{"hidden_size": 160, "head_dim": 64, "intermediate_size": 640, "vocab_size": 32768, "hidden_act": "tanh_gelu", "qk_norm": false, "attn_scale": 0.125, "init": "trunc", "beta1": 0.95, "decay_shape": "linear", "batch_tokens": 262144, "max_seq_len": 1024, "doc_mask": false, "train_tokens": 869400000, "max_steps": 3317}
Each number is 200 + 40 x the weight over its row's rms, rounded and kept within 0 to 999. Layers, rows and columns count from 0. The size before them is the row's rms in percent of the matrix's.

# layer 8 attention key, 128x160, rms 0.112, rows 73-82, columns 0-159
090,119,89,231,187,233,229,180,207,216,204,242,233,203,233,275,193,230,177,123,177,248,236,187,241,196,188,254,153,106,198,268,154,171,151,93,243,249,195,210,289,211,252,209,173,134,229,215,207,122,209,167,206,194,165,172,175,226,163,204,137,255,263,188,166,221,213,214,147,188,157,192,187,198,198,258,199,266,250,207,173,245,284,190,211,164,268,196,173,205,227,164,209,234,188,253,226,266,189,150,148,247,142,211,228,252,157,224,174,153,184,132,273,199,166,152,167,159,128,221,191,237,181,155,212,225,213,228,161,211,200,204,212,257,200,153,193,181,137,153,142,230,216,254,182,228,218,215,180,196,234,243,169,167,209,158,212,201,267,161,167
092,195,189,250,188,202,171,234,227,146,156,139,165,212,161,130,159,182,193,163,142,186,235,214,251,192,238,231,242,242,231,186,203,222,129,274,168,269,257,192,220,233,209,261,212,228,272,161,191,165,174,170,250,283,133,199,215,170,201,204,203,144,138,243,163,193,156,263,214,220,117,161,186,138,237,160,220,227,204,157,213,216,150,144,201,286,212,243,196,245,196,188,143,162,173,214,174,189,182,134,197,262,205,192,214,238,220,157,242,151,200,230,161,179,216,197,232,245,189,240,213,205,226,203,276,139,255,125,225,214,157,200,262,222,142,152,218,161,159,176,216,128,193,217,216,160,198,182,236,169,262,172,134,225,281,261,236,117,163,222,277
087,218,209,201,217,185,257,137,145,180,185,159,198,256,220,211,222,240,159,146,201,213,207,181,212,245,200,217,264,172,218,169,163,149,126,234,218,169,162,172,226,208,183,208,113,278,166,250,166,175,246,183,199,195,160,112,177,128,173,217,170,242,183,205,229,242,209,205,137,239,186,216,220,186,174,187,215,158,207,172,180,179,225,189,248,326,186,119,197,227,224,179,198,128,250,245,239,175,181,176,269,143,154,256,234,210,173,148,182,303,167,152,196,269,233,144,193,299,194,217,210,225,202,166,235,182,214,135,178,229,222,209,249,248,170,132,145,226,256,147,238,184,162,173,171,278,281,212,206,202,248,139,234,233,208,187,166,208,152,221,248
075,197,165,301,239,138,147,278,206,169,229,233,212,140,211,137,196,204,144,253,233,250,219,245,165,297,132,143,167,199,240,156,168,153,207,227,264,226,218,170,202,243,206,241,118,231,136,241,194,155,204,159,218,222,144,294,181,150,277,195,206,221,187,143,171,178,204,258,187,226,259,173,196,201,148,244,167,187,258,221,250,219,178,220,248,209,219,198,139,191,182,261,178,218,218,165,164,226,244,205,149,183,180,244,164,213,217,152,200,206,148,107,160,175,181,158,145,196,198,191,203,260,188,187,216,206,221,205,163,190,224,169,268,216,143,261,202,220,186,207,191,194,270,234,240,305,150,192,189,182,167,255,186,175,195,153,192,281,209,175,258
084,171,152,192,168,231,196,172,75,257,142,214,198,205,137,190,226,204,222,175,230,170,219,259,236,149,163,294,199,200,158,238,182,241,159,281,287,177,196,189,168,311,306,206,256,204,198,177,230,268,178,228,132,214,239,184,212,152,221,209,227,210,225,165,180,202,270,160,211,183,204,268,227,180,184,247,164,134,276,130,188,213,289,199,152,234,192,184,207,202,155,230,192,224,270,238,170,169,219,184,252,165,212,195,223,197,259,245,216,207,153,180,185,185,177,195,202,202,157,179,205,192,165,169,156,116,248,262,172,141,199,200,218,182,195,168,173,300,180,203,179,231,233,160,148,217,194,183,206,194,192,260,98,147,214,218,201,183,226,200,207
080,189,201,164,211,268,221,179,202,174,120,154,139,234,236,230,115,269,208,165,206,153,215,192,249,275,320,163,217,206,168,146,247,222,212,241,208,214,236,185,160,154,263,220,152,237,193,195,156,190,218,221,173,212,243,208,187,168,165,253,206,226,231,147,174,159,157,181,171,202,144,162,216,186,259,185,291,237,242,232,196,194,238,235,206,182,212,163,221,245,106,209,164,155,168,164,217,199,204,108,255,148,270,234,179,239,191,197,213,211,226,166,164,223,219,173,171,246,244,217,139,188,235,236,178,221,224,199,225,275,211,206,228,155,248,214,212,218,288,229,280,156,97,131,183,192,269,171,178,239,135,200,223,168,166,279,220,207,208,211,186
090,208,147,265,209,257,188,152,200,215,93,185,93,271,182,215,237,180,256,158,213,140,267,158,229,209,255,236,186,240,209,266,229,179,152,189,185,191,161,224,201,171,211,265,165,127,285,160,141,198,213,238,235,250,207,199,116,241,194,162,204,205,160,209,216,212,158,226,188,239,187,162,214,242,321,275,229,197,198,164,198,216,217,223,240,226,216,231,181,158,143,191,232,226,212,196,189,175,183,187,135,175,282,158,180,162,211,144,243,223,214,167,169,207,133,232,156,261,211,163,163,152,242,146,200,184,158,187,220,151,196,264,186,216,250,167,184,228,233,209,220,174,119,220,215,142,302,191,212,138,233,217,156,171,230,184,195,253,183,203,174
082,198,284,174,247,267,185,131,199,140,270,224,269,232,234,190,201,148,215,186,200,158,180,225,178,214,209,215,212,228,219,269,186,194,162,208,167,260,193,229,286,189,234,223,241,252,187,189,179,119,175,204,213,166,166,206,194,132,219,187,214,180,181,207,184,178,163,312,157,174,197,238,125,230,168,180,210,222,230,257,218,243,147,130,236,254,132,234,224,193,107,234,166,192,225,253,243,233,135,248,196,135,156,225,191,137,239,206,241,238,239,50,210,144,214,198,249,239,212,142,226,249,255,163,195,194,189,204,254,207,239,218,196,269,172,247,203,178,210,166,177,245,136,158,227,138,149,203,207,154,190,207,190,189,192,191,203,184,236,176,160
082,231,232,211,238,283,214,153,252,167,267,255,122,218,153,161,205,237,197,260,242,175,151,173,171,187,193,164,193,167,235,161,151,168,170,144,234,229,191,236,196,227,157,203,226,207,200,230,179,205,179,266,225,196,116,214,256,216,180,167,127,233,173,225,199,233,233,246,152,171,148,145,124,232,168,232,244,185,153,218,242,237,190,216,178,221,187,229,166,208,173,256,263,121,172,241,197,148,166,187,192,183,271,221,224,135,291,243,122,131,161,195,273,190,246,225,232,144,182,211,201,267,171,168,167,231,217,219,162,226,216,238,215,195,231,246,206,185,130,193,213,79,184,245,184,183,189,210,311,163,208,189,208,297,171,192,223,187,194,216,187
094,270,195,205,162,244,237,126,206,237,191,203,265,215,186,198,191,217,239,234,216,221,187,260,235,165,214,215,194,187,176,232,197,195,130,168,214,242,170,187,213,184,221,187,134,232,174,274,137,217,196,271,184,215,164,239,165,232,249,214,280,150,158,204,177,203,210,209,144,143,239,182,148,243,112,211,260,203,218,206,169,217,241,204,185,207,215,225,176,151,277,187,80,213,228,221,255,264,164,95,152,241,116,237,174,195,185,206,221,200,157,159,181,207,165,251,139,169,193,165,226,210,191,290,193,232,204,277,208,189,219,146,267,230,227,238,157,167,181,167,245,192,273,213,219,89,188,198,193,181,182,260,154,257,210,150,246,233,258,185,171
# layer 8 attention query, 128x160, rms 0.117, rows 74-83, columns 0-159
082,245,251,197,161,250,198,203,210,198,178,175,173,234,226,193,194,230,224,139,193,275,190,222,250,197,205,173,208,182,213,189,220,151,224,222,223,196,227,193,121,162,166,209,218,271,225,181,128,166,210,251,255,228,186,148,102,185,152,267,176,92,143,227,232,178,275,237,243,180,217,186,192,204,169,184,184,259,241,190,267,224,222,229,200,259,199,143,248,172,260,144,145,143,233,195,249,165,159,137,206,191,151,202,204,261,187,154,256,253,213,274,187,206,219,163,208,182,205,150,130,141,176,233,232,246,217,258,186,168,246,223,203,177,238,185,180,187,206,220,195,246,109,130,194,162,206,155,126,250,227,186,155,169,272,260,179,150,244,271,152
081,273,274,221,185,200,218,173,264,281,125,162,190,206,194,181,152,205,180,273,249,211,237,205,214,184,116,147,241,275,164,191,173,187,171,216,199,145,201,223,103,154,221,227,211,175,173,131,218,276,208,236,226,210,281,189,199,169,196,191,217,185,228,169,153,253,207,196,217,155,237,110,182,209,153,197,218,176,130,141,236,259,210,183,185,257,192,97,207,185,245,199,158,199,233,141,115,233,241,227,291,155,229,147,222,253,233,225,198,183,179,273,248,211,131,238,160,257,153,167,212,176,171,192,175,187,213,198,205,234,185,225,170,247,244,196,184,214,165,191,201,139,204,236,189,177,238,224,246,204,195,181,121,192,177,289,199,207,142,165,161
073,124,206,168,227,269,194,173,178,173,166,109,222,214,188,193,276,133,220,256,175,168,140,204,168,218,125,274,194,230,246,159,180,199,216,228,179,277,181,166,207,204,211,201,221,226,270,251,243,208,239,239,222,144,221,150,215,132,241,193,180,251,181,114,134,228,239,141,177,192,247,245,181,228,207,258,216,157,198,143,161,216,194,206,278,250,195,204,245,167,248,265,130,251,247,197,209,192,135,189,187,195,219,170,197,245,217,224,203,259,176,188,183,233,213,252,179,292,170,158,188,153,180,193,177,152,210,273,107,203,222,217,171,248,248,265,215,222,241,186,249,152,285,226,189,214,213,182,223,149,198,172,160,232,248,213,229,169,181,119,185
086,246,258,189,210,159,190,128,155,223,113,203,164,232,192,229,219,249,208,189,222,154,240,254,237,218,215,194,209,219,193,199,211,189,203,291,232,184,222,205,118,218,106,185,184,243,217,281,159,226,225,197,273,233,270,210,170,135,185,151,185,209,254,157,232,188,221,237,193,167,180,202,165,139,175,212,242,227,186,237,231,233,254,203,247,218,170,189,109,150,157,149,202,221,208,185,211,219,287,192,233,177,177,178,261,193,224,227,130,196,198,103,207,251,234,194,194,140,135,162,241,212,266,125,193,122,276,229,146,252,256,123,155,215,235,225,177,170,161,240,211,162,220,156,139,239,184,201,247,130,250,195,213,220,228,170,187,235,226,159,199
078,164,210,183,177,207,265,310,142,157,173,200,253,222,188,242,173,217,201,224,208,233,315,200,213,176,189,173,191,221,140,216,164,207,207,191,200,173,192,203,179,139,149,216,144,245,159,217,205,151,161,219,212,151,190,224,224,171,221,197,233,152,250,207,305,230,185,172,198,233,202,212,238,153,181,194,283,234,141,176,156,222,236,270,197,211,131,135,213,216,182,254,194,132,240,283,230,175,285,214,179,264,143,192,228,262,198,236,149,222,164,227,110,200,168,239,193,173,181,182,189,261,177,263,187,235,278,235,202,213,218,181,202,207,161,101,248,188,151,197,196,204,177,174,192,189,168,272,172,140,178,249,175,156,185,187,129,158,130,159,251
087,222,210,180,189,119,204,248,148,171,199,230,222,239,202,163,200,251,237,173,187,275,232,157,177,194,160,99,200,213,158,146,150,218,217,193,185,187,230,192,194,185,81,178,106,182,245,200,219,171,219,159,183,179,213,228,170,199,241,242,120,282,198,192,221,136,209,214,199,191,179,238,235,196,234,265,163,146,141,274,214,251,256,268,220,163,229,150,187,158,238,188,185,109,220,275,278,191,209,214,200,188,223,203,235,257,179,135,224,191,246,158,177,193,210,141,168,277,270,157,173,267,174,166,228,193,256,173,212,131,180,237,161,166,188,209,208,245,211,231,247,231,203,194,232,181,194,166,134,169,316,164,198,212,212,230,177,154,204,187,171
081,189,248,242,226,251,185,183,179,189,185,225,160,226,137,139,176,215,203,199,253,90,257,208,180,202,175,201,116,221,143,191,230,217,185,241,156,184,188,245,230,91,177,240,170,221,202,223,193,252,206,182,169,206,190,238,178,276,138,201,202,201,213,192,182,220,165,181,178,208,224,199,229,211,241,185,175,190,195,138,197,119,177,222,219,244,228,143,250,173,129,243,187,217,234,178,259,153,173,106,235,147,235,212,162,113,131,181,230,256,197,122,195,189,165,151,250,209,277,191,130,224,272,210,239,289,212,262,242,203,207,146,180,257,197,245,200,180,183,204,215,210,178,154,151,248,109,206,184,178,182,209,193,200,212,232,218,282,195,294,157
086,201,234,163,243,202,292,185,151,216,247,138,258,167,213,197,135,268,172,216,218,185,196,199,185,240,192,252,209,250,173,268,179,214,182,198,176,195,247,192,149,166,190,247,179,172,191,252,258,167,171,239,204,199,151,206,244,260,157,163,172,258,159,212,159,198,127,154,172,185,181,340,231,218,291,206,210,158,206,90,202,148,165,210,189,198,178,153,191,234,190,262,209,202,172,205,200,210,210,198,174,239,215,281,271,177,169,186,182,222,212,143,198,219,210,199,221,247,204,154,256,201,244,148,179,246,163,188,191,294,167,267,227,173,142,220,175,88,220,169,165,190,149,237,185,203,181,142,205,200,275,294,205,227,161,199,245,203,200,234,162
086,185,195,225,254,216,206,126,179,112,214,266,155,202,227,154,260,235,211,185,225,203,200,151,129,177,239,165,163,171,237,188,190,164,243,140,152,210,184,141,212,265,235,212,214,153,245,275,199,208,249,202,216,198,135,204,180,234,237,195,79,202,182,193,258,179,155,209,179,187,208,249,152,226,203,170,239,208,221,180,175,199,152,162,248,182,231,173,188,186,230,259,190,269,190,201,241,162,146,239,249,187,178,204,166,150,148,253,116,214,215,166,213,250,74,200,198,190,238,228,179,201,240,228,216,180,154,146,151,214,266,132,169,254,168,251,255,164,198,222,140,236,247,253,297,249,181,156,219,239,263,230,185,211,203,258,181,215,166,176,252
094,192,305,174,194,175,200,261,228,161,222,196,190,229,199,196,232,171,250,214,227,238,150,229,264,238,228,165,203,197,188,213,210,165,165,179,272,184,135,183,142,178,122,146,184,228,242,220,163,205,171,235,181,303,163,198,229,134,165,287,243,199,188,220,226,223,225,181,171,176,218,155,147,294,114,187,247,168,207,242,162,250,302,226,257,214,208,168,190,177,268,208,142,213,239,186,260,278,193,182,211,154,150,200,236,203,206,129,117,173,176,161,215,213,194,231,197,220,152,181,185,204,198,156,158,257,160,231,210,229,194,174,185,282,270,115,187,170,197,136,144,188,149,203,179,206,180,228,204,248,198,181,198,275,183,113,230,183,225,185,205